Weights of a small transformer language model: a variant of Adam for these matrices.
Each number is 128 + 32 x the weight over its row's rms, rounded and kept within 0 to 255. Layers, rows and columns count from 0. Numbers have three digits each. The size before them is the row's rms in percent of the matrix's.

# up: layer 4 MLP up, 640x160, rms 0.0731, rows 288-369, columns 0-79
# down: layer 4 MLP down (transposed), 640x160, rms 0.0684, rows 288-368, columns 0-79
up288 118:087148150099142129133153130147137111151165089173070143148158185125096054161119134108129099155162114151130131122133116149110133089107130139104114144193120156132167148015114123111148157094125098157137116127092183150061178161148141128137111164
down288 116:109159130135100172101174130158158160084114214098206065154079153079094093078110103112107091096070060095181133193127143115122122098176125138135111146091180152107123166129121122101037126145136136166094136128119069136148128117110116165127180063
up289 092:132113169120057099108095082129138190114146173128165135122102146139169077183144175107127094135092178129103150082143116132100167112120136148116154135125138101130111054177120109142187135182155156132115084126149074087123160153143149071109120135
down289 096:155129083078159133128133177143135122131099123115145153141150147075148092165145128150162128141129091162153173150106094153123188173101121162095156130158165114132091166089147159126125095170113124110113123094163145135095142131129074189174167150
up290 095:126155136147140133155142132167125089083137069079102148118105146143125123107130127092079148151128185164049115174117113122104137112143080105152084141201142166151170040077108110090212222091131135122089121164108226172097118139113160117104116117
down290 093:082118129181146117165123065147123131118156177129152086152098063102120124096059107149076085129139152179186180085159175180172194146121138137090157090124168115122136152136133159146035095114129127106191101094108064156159120131174145145087120110
up291 110:100180162152110120096142128173177098108093086155132149160127161136106132195126099000165159141072111108140093127170111117158091088099114078127093146161115169153174120039122138140115149106117176209172090130131116173105156137131160102160167150
down291 101:101143114057079171151154110096124118041062104104096131153139161101188116122123096145098115144074061132125140193103167152117151148109160166120108166185092162174118119165101127117157077166126112155087156150114124113078097144113165137123107206
up292 110:137153129072105105129155128149163128146103102123162179154055101103111061086118196094129079116097109181092160174094116174155104106115116185059133204138112133157150100144039104186134141124122113159121132176158126136148138126111144172152133162
down292 113:113121085175142138096126091129115091199126144113158237119109079133114154160122158164092159127132134093137128104108152077147140151109143062167039162143104095136131106121141077120109155095113086121106115185143129119132168122122163116128118116
up293 107:125193147114100135058076120155166131098100075117133138133102101129132095120101136100159151175112148171108128129150092120123112148172088110041119115126210142159151114097118125102152126146079091146081097115164078118103123068133101079116116140
down293 106:130175103132071072166169153127177137089140058104089172132158141100105166165117110139100155108094134115153135113188121134127131091087148187175132119099112124160131163154116146199100108097139165163136146122111119127091165092086166148098143068
up294 101:119091135136132088152094090185135140123099201085129175182123129128161130109105206114118137146149144125095112117151098138133142113146111145145093154138167082073163110142131121099134178141119107154081130164172166124127156134124198184078134145
down294 101:134204124119141180134202175079181123106087089160135113140178072165077117091103126098142148112142127109147105121131141099081099160108143144136129135111098137183069122076158145176103138080124106141128137160101130157118040171105102166139100124
up295 092:120168148132114128131123134178156121041147107081183109132167109130073118092116092092092168167121185093134060132098137104112132125162135221162144130202101064147106081108149108192145207065095099108126121179170148108080162130112168135197193127
down295 090:141118094144134136142141099069120135196106136137077161171066138131183165161081138130102163105084107159129223108140093142122134145142104134096098117122185135124164097166153154057115062139112113099156093063095070119123121176137105099084075150
up296 101:119058169134170096074069118166108150122165152110150094104122125154141110172129121190060108148144169125135136139146108177160094062120058151111183127145150104126132068060131134125140120145165169132139123198211169070204163147141143155160112133
down296 100:155173087091043105235122135128156076091123065125129168126125094115144124151131164133119100135145096101125102117101190067090132162108177162127124111107149142072149218144192133166125147163112128091138132094068107185090110061120187145165106143
up297 111:112103161116108129121124077237101112145141159138140090119158114149165070187118148096091139125116140161136170131157157161141123065044088108127133130115135048131092101111098101132138176141089179173090095122149171097149188099180132157146084165
down297 107:152118128072145088143113082087178158128108153093083166058086117163118083119149099141136112161094136170112123154111119153075089159183157130123109103181125140068149129127125119129081094133153115105154153137113125187130157129155142173094158083
up298 098:141164164111059168093107080151109136163115109150122176144117115141109068159115038109082148160109122154148131131162078150091127097140102151122101131145120154139126113078108159106121092174084151145161168138186093075117157122096188081095116156
down298 095:099094159177211130132115128109105142097126082186167191126164135139112119139091165200112162145095157172116131086080120101166102153107182114141137153142082120107116097130083082106137141105105177076160083143127155112112118175209098163116076126
up299 100:135104178100141155144073124098151165165137103160123065121111136135190115202111127093100145191149098172175189157179147169090120159091153095067132125119128108087105112111113166089134090132144141137122128122151163089102104201128104168133109162
down299 102:169116084143166108080148117133128108143122188104140184117090138133093127129173133167129092134124137105117060095041120126156111150138134119204113121138115163143162105167171090189120121097126105106112163155093116140113137091100164143088177033
up300 079:053108138044114168096066127147113144144105140121117137143138146148129147113119089064092130078159149173160114099124107147065133164134147176111122146143166135121114109148138069090140177150109148135190134096164065123093181141094128145097128146
down300 083:198108150179149087129160114076130124114112067124121101136099103046079140136145165155187111188134111089119114165169135118127141118155110140107115150106149129135125136151127215176149098080128095096038178139182148106128100126081173115167172107
up301 083:069060151099173137095125122139088079148133207110159161141107121164118129139130163145122153137151159167225131143119129129144196102106130152191118173125154129143142092096068094109093176205133111145143174065146103171153118176104134142126063142
down301 090:142152125147144099135122116123163213058110073162105129119113159138109116107140103132135144190099108117041117139127095092095132088117120150088140097154100132120156121102165226144184085056079144173086072170145138115134137127136146138117170132
up302 109:142111099094109078088159100134148107133126180105119211105126128213102186121139162049141134117112074128155097141089114139170138087115103119157144163164157101155150086106070118153108177133115100099148099130193113060110170166121130153169104141
down302 111:156149145080106136129105159115183127151091139120184172164161097064101087137113108127155083124127161153116097066110126191134117099149113090158155140181084090111094135137137107110115098171149137116080173077089093143132095102112116164136181113
up303 084:076147172136170126123136154169104089095090130071164123130160119116090070145110107121095168123135173074126113119168135169200147058083100146166105134174076127192147134123079112167191129116129117090122124150073114151126139109158133133143137112
down303 092:167115123102144048125132106075157136132139083102104130165134108058149126074146098124212117171120113170135171153143143091073090139172124138066131133103145102072126099119198156097037145165151133150068124147137150123109128123097134133114102134
up304 102:058176173110074142060135160178083116142075122094151141201071096154192084169143114133117089125186151102123174087091105172081071142142180140117079136163162139131131168107098105097118142118097086153143041088173142156071177122081139116132114109
down304 114:155129105051124149122167153133180120135106077131112108117126113149134164150099104089143121079138142197132027128136056111094148116156108155095139185131119120139055123083104140145070171107147169191143147104130162127113121158121147118151155154
up305 095:122141127129042117096133085181091181106038113125153124137139048201153093162131170127152174127170157158150195148125102207128095137117087151132172143167146060113099133086146173103121125112093121126150118150122120131117159163087132132118088143
down305 087:127152175082141148120140146118126084147166137173133139122121191094115138120134086123106118094123109129141112133136080090122168053154118097103120123132146088118177144134108144120123143152188150147038175106117151109080133146068132096122163084
up306 093:125149158035107119081057141109103125142090115091161112212144104115047104147134204105124111138157122136206099138128091108105127151138157171027120186177150154156135130184098086138093156156088125142086113153137116114101129130119131140138136104
down306 095:097103111164155122139131094123091105057128135108103166095083145091135126095100127140105142086159118097131131092082155107106136132213136150247116102122070101097117150117142150129138137085154134096192095162116167119138130172141163145139112146
up307 108:098076126126119149110112126104122085163168186091145146141132108175102051133079183133105092142124120220154106122176110104142084144153084110134118186153156128108098065064122097128115096142103144136124163123137114118078160122141198153127134154
down307 108:103119147103124074126146097156101123091132101163135091126143129127174130148150060104119201140176123103068125130091142088108133114195166101145120114095126121110122161201102161108189173113068165097145067129083121130097197154107104125078103151
up308 102:171117128143114057145159152121096112142179169156151112099116195119160116168112119097120154104157161137118074080122136085175117036126095104119133103096089083129111068145146125120150196183123158177078159204156102095123135100197133098198122110
down308 102:082112139129137172154100148093160148103105105065068154107070181171114130120082174141083111131092167098168128134082173108146157143136170076155148124165156106119109113141084160193095055084126104139228093123148100109175149111084158177061122073
up309 104:126152119091152106115120140110109118139142123120080126150135148123122117126133211161097101177136139109193135072104085123171105135154142139105131070178141103092127083097129103112131192168126156144149119130091105133130167123155145155092148136
down309 116:145134160079128137194134120083125143130070103164142111123149103142132109130171107084179131121104059168137155150153159127079147158138166174138115172137154119193120143080089130157178129155161108137124137159136164150131022128127123097137118164
up310 085:167110126137108120171037081070146098087139209128154102113124125118166108132059196100177158104135200142152116107132110107137172108135157137108145128140081088146122106116129105212080185146144099158081127147169058154122118126121161160159111141
down310 091:178160115094159157102184146129123122139127116169106095165103095136108114067196097197109154183078084117156138079086159089149100093153122180156099108102153161109104176171132150120125122074129181177112156106110156131103152114121162127097151076
up311 089:118095102075127183079101092098161154086171143071126139163154148137191120116097153087076102142099097156115124119123129126152152126101097086114141157177164149114103071126163108116143184130140117147160150160185092098086159095173164111101224116
down311 090:159137126137088107111128114139136147146114091081093119135167076094114093116108136165186150125114182105111161110119131116081117125187140159150076109075103180128208135115082157154115052128111107174164139134078197138181113138033149162073083114
up312 097:137111146120082099079090031091149172162146143137174109148074156116098121128085162133170142086096157099162186165048118121100172141149162147132128126146143050149122102101133136146105180192063148124146128081194111065090159172071144111079101159
down312 100:121135167098125143176168157151191149159109128157134134086205112071144128111126098121225097180119162152145104112134101159101080170090128144145116132107159146116120119115103130141177113129130126126054175162091102149097081100103174117153128108
up313 088:064168142107118153067156135123130120127166094139098165173138186143117082142159101089153149219143168098140149048117128135178119097076170213159100142131139119116150107110093120089154118191086103119190125131097112167098176100073144122092130143
down313 093:172084136144111164176170123081206162123122149126092131080175154127096129135078132133145121137097149120111142160126125131118096095142113047097144128061176132107130125123159123132096140158119141155109122191184133118126120162133144160139095120
up314 095:120193153128161150110143163110187090172156143091105069166115092150128122173111135070105116129125142180106132149121125148171133063096146184160144180177121141178097093060133097073055160092085138187142138156096117168077146125080107156114138149
down314 099:146092144093075056165167123185059172098084127178143172073130149088098128158168119111182100118141106152125090149120080086087130138128128140202132107134140119066193120152111115158146115183152099134105133121152143145140124126130144157136137178
up315 100:113173139089093096122136135159170085108137117154135130149157156152103103114101085076074127123090167140127153162131099158185111083110119175127120100204079111159144083103107160125172159124120096141115116150176082139091126140147165136116203097
down315 100:104105136138136137120100112191116135155144134160173107174063124190094103132100126169154203161185110170081122146092174085198109113118134120140090138144116116079148115140101123049115131037097098138153074149080155107108129170150182129119120221
up316 113:098147151101210155085143151120121145145137128129122162190122125164125064173109124137134142114144176163109167105148106127171093073121138129121153116159117098097132133070095130119079149145087143117097082119131159133181124113123146225125109104
down316 114:111133124119071127125132106152174121143114142175187132080116118145110083111148117132148133162117068181184109133114063128122192126087158168152101152084200138140167152172124085189099133103143116140130134165111081136077155192109071161166100125
up317 107:106146178123120058168113098128111118152116169128103078113091137162162103168136189125122105089149182120111156142087067150123081051115198158097151092151147068139084126135144109133157148095140127120145113136123144047100152091144125117130118079
down317 109:132131089188170183092156163137039191124118094110137118103112118104119127096146144178138141172177138154067113104067129154160141174122138102178088120133125149084191057080171133169060122141095118120155085129129167143142134101113170125158127137
up318 089:113167176078130069161148132174147138132138125135159113149030117109090109156096100163066081159116161148126126094154134130112092108096119153142142164181134122122123133076066125096087132114066139196138133079101162186104120179094178175141156120
down318 092:109140099191176163087103126100088123135136136120095130140086133144123122124116192112140138094153094146127125197138158128084168120196178085137114064115115128128156099100152102140158116106157083125109122217157145115143220141122123069134092120
up319 097:141127231117122103121076141080127093146151140107182115179076118108098118237148202142084112131194190152103148119113151120157180131117160173162101097178130073172104150159131130082133155152094099120085147153101120078070136148099122140197112177
down319 100:089120079174160170171163123169153156093108164120146118073174122128163152108112090092133079120087115133096144157173073088131070116114089115124128221084083175074151054162098148127145122098180119122121118099190134142152118107162111153090102085
up320 099:163132144129113155151005058162068152104124134126140091118137117118137124103119150151076135103107146133145110109111059100159130132143139186112212080147217097149122070170127148135098104150165133099161115186128131071167141090139170140135168127
down320 104:129121137147159078127221122145150170155169091138081151089143126159107097131122132118187129138106121121062109114133108150067168112105133094140067032124098117127136135098193150167119131107122125149155132151169105167135156139114134103124151104
up321 105:148166114138077063171150095115155113076110167136115169137085147135115136165067097138144117180127115128110138060109098098096160108135143120139143144096130097158160060113124163108134141173071140188102052101118097121103178164100163145139075138
down321 102:134095117134183145125134110193110201155137100042112178066122148151112100173179122142112137098105187108130109098159153139130099146176160121146133133136170101104142118165132109099058120166139068093104164190179120162102081148118152124137111152
up322 098:135131142093117115064106122102176164070106115143134159194076148143137017154129134151084097141066139175112135148081097117110111123152144191153152187150129141108121133106141160110094117129128178187152125141131168122085175109083195128156132112
down322 086:087143095209169209116106138104140116072163154071139156123125143135105137190088129124094152066160131186137161117106171161146066135126143036167149097122115088130156085153107071145167148110130060100121134118129123125154151122106126117112128185
up323 082:101160156089141134146110124101093133085108096120126160121116122112155114185075166104122119109234184097144117086163086100101114139162104121150168127168121109099128101122145166129113113058174142102128149194071090086136134173120150110161118125
down323 079:141116099146164139106187095163151153150123170099146072114152105142101124074157159138102119150033074154113155189143167131171140153089129131112072113072131135133116145121094103151153183185064133151116099114144154170108203135180108151153161129
up324 105:086140145115090150096101077148145097163076109099143093145119040118169146132068140099087187147148119145074226114204143130085169109170144106055132154172098099112159127169116101187100130075175153112091114124177111113139102150139174135149091125
down324 103:167092163178178108111113117116095124134149153082128144107068074132126108180130140115127108141183157126118131103097129106146135165111090120168098086166157109099139135097210113102106148163094121104127118174115092115102160161120111118123110136
up325 113:089134120120135069113052124123143094112126092097157159137154166121134053136139185061094155145103130132135135089117057106116098123142089139071066119178088140143152097163133143135144152158050120112146124170144082113119137152110175112138124077
down325 111:093131105121106175184159109118140132053185141142139137091095082138145106131145106107158124114156129131144106112136102195130154086108101098181085128163118132139145149147136143056171118174159137179151128163148106184169093208124123127104082102
up326 096:185111136077129125064136162080114144075051117094109155162155136158077141166085165133155153084126152161143137085133081119148142113083218144107199148197197103127107120130151142126090121094138103177121128158106086077150167074137119153152091159
down326 095:104121123154113126160086106170132122203234146180128121145077129151174124131112104091087087165117146092185133146124128115109131128149129112118085160100097139131214123137138118062146105141120185042143163103149185116152104223152148117146100126
up327 091:138062107118129097166137148106174087193111164125135120108057114141138051125071170111127091163147128131200105079110132115164147126160117171126128098128116081116161096129145086144080169199134177139133126099115157126137162059121143167161117183
down327 090:181122095124113154082131137127101154113119161113115130103156129100114179134188147125131146059147125151089213099138157105157131155074093112102120137102126144152124197170078171133219099149150159134092141107169143117148140156104120123143061157
up328 091:071105124109139144117070137122104208164160133153101128159060175130147117133098155052097136138105101166117127126092141072137171143164098170137122095130099109086158128144201173069163128175114137131122157137183068126124115114108126086124128173
down328 077:166150107109127099141136125091189099086089136089158122094152121174105154103088097195136114148106106145139106159135154160099139083091141106073143212162136130171113086148124108216097121080172098113127130110057149141126123096133122185157144077
up329 108:129131146132147124048095080113128145128093143057134116158172107205145128145137142128110123104115146171174137157112133151142166090118069137134146161151162102162087051124138072083127165198102161159128079183125085150128161169187136162155123160
down329 099:138137098100144113144127164137109131081185134115059182130142122069097119108091124119147141104120134083164089067128103119151096147159157141144116115157125190116167169175092145116113151067173129111148153073158160107126162064065143132173103115
up330 107:154135161153173088134071074157124084087140161101226133117042121135096141126089178119124073148111117117133117148115063135166104113138160109129151124147126119151155129125106105156081135127104155129055153116143163149134131146150173163135092174
down330 108:170141154149066114076132175124106168183117107152074131112185111072155097168142085129117150136213151127106081073169167095076165153120089153128053117128114143120121160101122132128226143113166115136120130087112114135144106130102116140171173125
up331 120:124100158078082135094137106144112158108115171142178117168143118166154098107128141128126156096181151165149203146069118181123132101150091148137130188136125051201078130115052114091118141157119080145094118134125108151157196131092148156137046125
down331 112:119123122178163169110173123127131120098125137113077168093093144127123130105089096189100104173121058129104105112115118134179173151136169109195131047120078148045172134134161110080149108133124153165122137139096107138074158126093116117116160114
up332 098:128137159048183103115145155129092086131090130118113109162122124163154123134128175066085113068065135166105121085168132156149131093125119117109130146156168157115148131134095110129102173138121150191123180153120116084126125187044128132232137123
down332 101:096097123179099160104119074201146160130112081109187163098098081149105101126121126202150120161181108165174101192078142116106192178113103112119141151131035194101163072139126162116134076175089120079114116128133122158188162120171182112103114101
up333 115:152119176130121082167145158236116095099095152115093157127153142152165082185083172104125129186101151100098092120175138151170083112094124135125128117148156187114138077118117122130117141083088140133139124170123114145112157148176137128143057152
down333 120:117143126111148162087108172113140151121078092180138127131155146179067123096099158112101140096086080125178074155077134060108131143197145072107173114080034133135144101152128139197120076100169080131142095104102084164145160110098166143142166065
up334 107:090062157169114116107101080139087120054167126116117165101133149082133113207108127095118102123131163087123196135097138121148134103172142138105184104136185110087133083140125140135171112077084108145165096157101114076130180026138166148125126159
down334 110:151135150094101174177058153129068170177134159136133105186094126100110142157108081099090150162112183149072104119127082134098130132119125118174074139128100161133121156148162105083082156172142122105114116143158147149124121205137159158097103114
up335 106:102169136083135127136134014139111148131112166100101096108134121153188132141132076126139084175144136140118161149165153134115148096083140125141176162159131117138119103078092128129186148136085147155159145125143107097099147180060157135174091154
down335 108:139129106183104141097156146110101121139134114156133141142124056062176108150110171147116188089156110135158128078116104160186085112141121141078120119050114171134153160152201157087084155126152156082071127121142169184136133109161120056121065119
up336 102:169068200111046095117118104133152121096074162126183166157147066164159050141111165105190117154108153126134156114118097145136183099113138152099093151101127154137129098061150117113108126125126118164111132223162091149073213083115151130140078160
down336 091:124182115125150155164077095111124120140116091131186133151056131120162091134081168167108092126112088146148084145068125127138142168144188063186150093143076108167101105126114120116149101134148149119210135080159124092155102066145154102152102053
up337 089:121135214117102168124085108107125169149102155069166161154143061127143082146112133092140147151181164136150146131134189194156146144144052107126106155132136151085098139150127175110104159113112070124136103164094061141126130160100094151091128140
down337 088:148169088096135129132123154124112100149177142177106078136147192146093164125141117136114098128076090135088123112095081073128105125074141157085148072096142070141146156132084108140170137167105176177101094162170155093138131091140145127122126128
up338 105:157121161113128102146080072133146115096047192116139155130112104149137123086077097146130086079094096146146145085186114174130155080147140118129146091154089116103098114136075148145135148134103190133110149109190087117140106162094139130165092133
down338 108:097107140170167169137098130099114136150191112173097107091129143142138113148126096147104093158175125137122174120166087152055100121131122159139120116071166098124162148069134122109092113133117094146087127145155101092144152107190131165129112200
up339 093:085161130105077149085139123082095131158120143101106165152171169143104102168120088118102192087184172154175187016096097161123104082155116117094105107175168069173108124078112095157109097124086192148143167124112087079076126101116137172104125103
down339 092:134148139171111102141103078102168140146113166154207180106100082116121105121154116125179065123141103106047168096174103133135138114134151113168147141133152214096168174132118110062117153126100147112061072153141167154128106159101109113121118139
up340 094:113150125104146169100154069139129145143080106087085113164114131128215131139106116085053131121094122119155163174116108165157098123105120118161113151101132147138162092111139125158104122131133103154160117103145116126220177145111128124068167122
down340 092:121122166139098123143132153133124137117138103167148139063119149138074133144123160171177110139151194181112094136119151107119106117109137097132157145140151189117090177129018118140156121102134138107145126115109163125104121127174150113156144170
up341 110:124128107055152108122125110167132078128163132123139149078099148095127113170106170143088132145086133190178111155147141090142217060104123101112137135202133120105169114136102163069096131139098124169144077098125161114171135203145156146140111138
down341 109:147116166150190188126114163121113171181116134098128173104133103112146187154145107159153093110117139106108138120145122127166076175178067192114152128132106109177085114082079097131153180080172110124049118101153095162127115139144087098123144090
up342 083:113158189073104089208118187200109077160106161127110142188059101131114105184101151152088122120212174126145150119103154160105109129128104128125128088108128111084127118116131171131064109095123176186114174151110148158138162174065094155078152127
down342 088:159117092135148150041173095034147187111157058144131114123146106115148090107122091146163157160050116152102107162179089170145181121137118099120161157152127118121118156196136106135160147093115138118087119142137132095095157133114165138136110133
up343 108:150184246168115140068138131120055096119122154116144149144117112185125084207168111129133143120136115101158119117157150167123135148148122108104129077176150077160116114108145091178118133108113085182096088120132106071123133088116139176154132122
down343 103:141122105092131137186138120117141179221162154167150103100138133126151137169053116103179098134177165161114153121158098124096116082143124087102160195097092091187174132171129124061097114138143164096107143142130102167156140150144106166171128128
up344 082:134152098107140121128127142201118161096130165044116117134068067184170139130123156132121098197157110136111122155128114153137157050031074135136140130142149116126128120075121149119158147130145148104116132233115132150093106148124137163109175164
down344 086:205155149170161145140098099105138163104137093173133125180123138110124124131099102186150134179126111145115132128181146090080103160161134134136124118120158111139138152134169145121153082112092126119093095084183150087143118125122118118188085126
up345 103:115103162152170127074127092183088165175114166076124180157083131149155113129166151123101113110117162157144113109061208131106142062108133146170104145203090119153160088109081060070179104167149115072091156158139181129155120126136135156184120159
down345 113:156117100159162130144127121100178126171175069158130076059132153120108126109127070148167122124103120154120135187141116194184112154118137142116158100094177141141158108135115133142101070119110153087120133120110104146112189140137173128128092175
up346 098:078177126149089087161126088199168066114058158172106224121061164127091107123124125122118119100111128148070196149111166101090136103147140089173121168130098129130172098117126149128157143097071067094112120099170131152086160128118146122145151167
down346 094:151074125102107163164178074074130152111168088062109009128124070120148082110132134115125109176172111153162145133178102134168119144080139115115155111160166094120125154194111077118068176193133143137094136144148125127120121137133166064104065125
up347 091:054155085124133117153148137184114144112116124109087106218187128138124136140105155082186078137130180162096131103079124153161155123086091131118105112129151109109172094102136127077131202122105142167123109196061132161064187147081141127104160110
down347 094:237136151146118110142181113128115151143120104119149149131072144106181093159107155141134127155148095050136089122145092083092125116175148144120149121145128106143089109139125197161135048188164105116144105062159139157106095105119113138126108124
up348 093:072120167105109185069154132117156076149134080100051132154126119127085119124146118094169129155123125144171114162135125144095134146183084170111145146124148156145161071132110076137133122127050173121118165111134097121129145167135130129114140111
down348 091:125110111167134122137124112131104137142063117148170157081108156114189125190109130173096183173112115097090135065110100105160125102111148082120144105136137095138182151095173187110131171127133138129126112145124151134143201118104151129099131117
up349 090:073197147164105114164140159146172106148109113150122116119126181129151091155118117078125093140144197099177096124133059122150137106114125095095117103189145104151141156122123125135186129132113145099065130077096140174087107161138142126117092110
down349 085:161052155121155129019089096100140124096149176105154147149105100115149136110139143156124133159145107142101164113138242128158111141153160162183138113101118103062119110085131102121097097085155117152151116168137152093151141093139126109139162162
up350 088:115161117104166162130171137151140177060138134125109108129117105158115022141094156105111110199125199128093143200158114084103152112155128178138146108144104146171157125097149124162099147174156109127076159144192141135049109084113134105155120129
down350 081:113136149199123150158116111100151098139148129143160145171146183125119169159101121108119166082090129120170174050084180170144127135087162078172159139113116094045136113126112063121141152086139142078184132092119122143174156086126112148084162116
up351 090:041190149124145181065140127109129121163122148105199152118092112125136130114139086095103163119155183155168122094121125112151155075108143113170152128182102103174151103088097140108136169157094124089126121089142097139109143080125127106143063178
down351 100:185073112163168097111160102135136174117150108086071107092136114093158164101121157137173149145089109108111070148168091121111102178138142163153119117142146131102080151131192157134131084129127117206095106171114131129137138115125115167132168090
up352 084:133124113115103104162132078137153120075131194094102098135148159114147121139061130115151102144112115154112120095148117188092173090152098135141123156174128043155048099136130127110127156126105142162086173128102103100115117209122130128124171131
down352 088:153129141156082131141117105133099126089104079141139167071152057140128109143137147149119214124112119103160182160143153106134099118169137163090169106097133176121144205161120149148106126164125151172110098095158169155127179107131177128117117144
up353 082:040172100109128161101163136101128126142104141082089143171120074134124185137134140152086159234167161189146125175177133148105156092107174119073126112147135121148135134147130128161071163125122143176125100138142096063117144125133127119085115104
down353 083:173083157113139105166031089138133142179175143117162154108091192122095151150125078112146126106117105076086132150056127111164058095115097177184094147096109075104140105146081146126116098117143100113127141147131165163174139122162144153176146139
up354 099:138102124129136085111115106134127141115128204136071154137096135113169122171115153110185206145117093131061108128087157104149130116135068110129141132149171092128127091118129069156068159060125111141147114152178129193124158096155149194142129139
down354 101:169136119136129128162160162101119147183150129136195115072166118188106112112083108141147048103142148139149130132098041154151127173117138087122067157107125095129119037130134146111131143163182081103048099142094141105142100148124136148134127087
up355 125:133158133062106099063131086144131111156089127085175130181120116167103107096017148114156137135087134134161178121178121103140152086152115177112096170146137147127131103057098096074111151119087150143123123109159101136112164162109175113140115127
down355 133:051130139100086138121112142102179161129057143091158160136186141199139076102126163126142116130113142136158127173072128136115096135130114105146153187087042136181081085102144102199121167108129063122121115172135135086148105056117156124143095115
up356 107:123134150116045079147182128181188111074178129110119123118095097188148088167130111134094138112146158149133096130160148150165086087124083116134157159177117137198127122093092169186131135102094133182145062136101086073155185132127169139134098155
down356 104:128151095198148131096175154056137166141107112135141145151108130107110141060099161145156100119140030099110085132127148101087121129178172112195131076098076119120116066084111136137150157100103130100140159099125180140127105143053108115140113096
up357 099:084118158085088144131113153133163181067152104132139123169135127116142121170115099101054138197140143158142104147131142075171112101145071131093127147102135126128157117105106160117140099151116172149159142114115089154042125092154141102092161103
down357 100:114113127134161097108154092063094088137143145110105106114154100118157159091144140166139174132132136088202107131129171138129169160065135186189104117148088106122149172116117061048142192156164121092129137215143114164090131158112114205149100133
up358 107:118160124136121125114115127161102103088185121084105125157171130136083113163116080100136101198139201144185140113099081183141184147142121127106127071151163100153133133112123105122165152144090120143100145137071057126120134087097120138084184128
down358 108:130141127115138089149172142139144124169147116144102164125065123064166152097120137126160108102157100100106141141119123118148186170162159150120172151163097130061209159142200112104122088170119122138148113126113155133134113115098126090103123155
up359 099:150167138071094141149121135135085093119068103150162120185159077127097100176126204028081058174123143097122137120120107128147131121150152120109191147173161134155107095186148114155139142171094117153160142135121054113148158065078149123147124108
down359 095:125096110151155093124090106162161145138165107102129157078104116117129149112171092096057105094123106105119153154146126123083160155156117175152070084150111110179171148110112124147157159141072062100135099130127167164136106212117207169127119135
up360 102:082110194116087087103162154168150116118147106087165190145064099146146114164120143140111160099109155114096170130083084119180157088139083191125087149141102165138185115041071170157134137117102131129149103166105127158095153125141190146097093129
down360 107:139173185160125140086153165109124097094172114130070127114086167114178091075102152133132131162151138090083067117137098086088173088179081143113169116134104139115160096103147078124141149119155065138141140099179121125194201154125137085115140075
up361 096:055103143075159159078116144150087133127140144112084116194165114173142132137166194110075116157159096144133084189171142094167183113097158180140135131103126132103170089080137104080123123189033112202161119115107106096110177135079133135099147129
down361 094:183107147159120114139126086116138143180147102134136153022096077071122104163119088102087124094119096137126172066104129125106134148150097086138092112186177129105105123129184155136169109121165139152144165078083136137168114174223148126107081169
up362 099:154154181078140113115064103176174121174122121184071106159081110159146099119098090103075163130116089145147160131136124120107108129118175129113141191117146153167108077058088124145120167116051107108108130162239151143117149167117125104134103149
down362 102:141137130133133074125122121130072104102122137164173187138119124128096125094107114134138149140166182083146096097080146155138168183150106082093099125148068112056146150133174156116117119149163096131134148071070086141106119123114169115083131111
up363 107:089166143105182143120100143052153150105156081139088123105143156122151136161053104081116085093135147126106127128128104134188132067113102155109111073213138114128135085146137121142142177177123168135144125155106036164100140124154143134171143145
down363 110:120095164072133107138142157134154177136150125164162096112083122160160088111194103137154117162135067161032096149117152102125175121103092146127148185126124107080117089098131111093028130128155161101119142160156205170128126189124133136091128135
up364 110:122150164103108111134119134129122159121176120099123103167130133113129094159128233114128106113152159085052191083115133095135117145163117196094101129169144122086119059168116099109125149137153127115113114125172061103145139127154117127098133104
down364 110:131113093133107125156100087129187141116154090113126177080154117100126121138091069126191119210129160137114152152135126181160134159116093097119141089162159142130150115153118163139119051162108127131144113127094111138153131137151170112125081157
up365 086:097137171049148124075112114140095129118089142081103137129109073129146123160100163125066090245146133201101177151173137172133153082127108148118133179180144094170141086096099153085143138153087118136056127152159080073122126145070136147125129124
down365 087:112142164102131125099144091125158153171055087096117157131134136147109110135124135164108089170131138147136124097127118164121137089139137127124140132184119120145139107104107131161150125132109130116103126161142075080094145155087204142133082133
up366 104:120092146115099110144108063125096106108132162134095148137078141189157099100103132129139156130144084127113188094123152097121134115133114129119196143127153160062148102083161155099119192090053165165112088134065082136108189140160228168144159161
down366 097:106177167199129166142083122147103194195153110132108140081141135137113148159109154167153096122134183144088095139218140126087133126158107160135104017131075107162110129140129100164170096160131138135146172202212124114110132119166074082134153097
up367 104:128123141141097099095136126184135114113101091124214176124122134117112053147123125118077149077074172114109130131115106144195101082134172171146065114168065119158160097073069201151141149114150160100124121149150169122140127091151144133137150155
down367 101:125158085125132077101167204104130098133149099162051159147112142151082192084120102134160122151166158117082144132102142170114105113181133116095157091094102089094150113062159063141116077109089071140125105127115154124124149172086116153137115103
up368 101:095115153084080099081113056142095250135126158137064120166114141156134135160112111103148074151130172107130136122167132168116172116097142076129149120127157076181117078128114145099178157146090111161179134131092133122151122073145166146077117125
down368 101:092141149117135135131135096075093103079194115089193106088154150109151128055124095120098165123136118137122090133078121125114104136144125120175124143167114151129148154168163160090055126128131224074086062104164109093126139157128112113111160109
up369 110:157098217137128136112091054164108129164122135109151168137137117176119154144086097155172130080202131095125107121116176174127167075081067138073146125148140100117132110109109097122172143133142172197148133153130173061163134109159141158090082158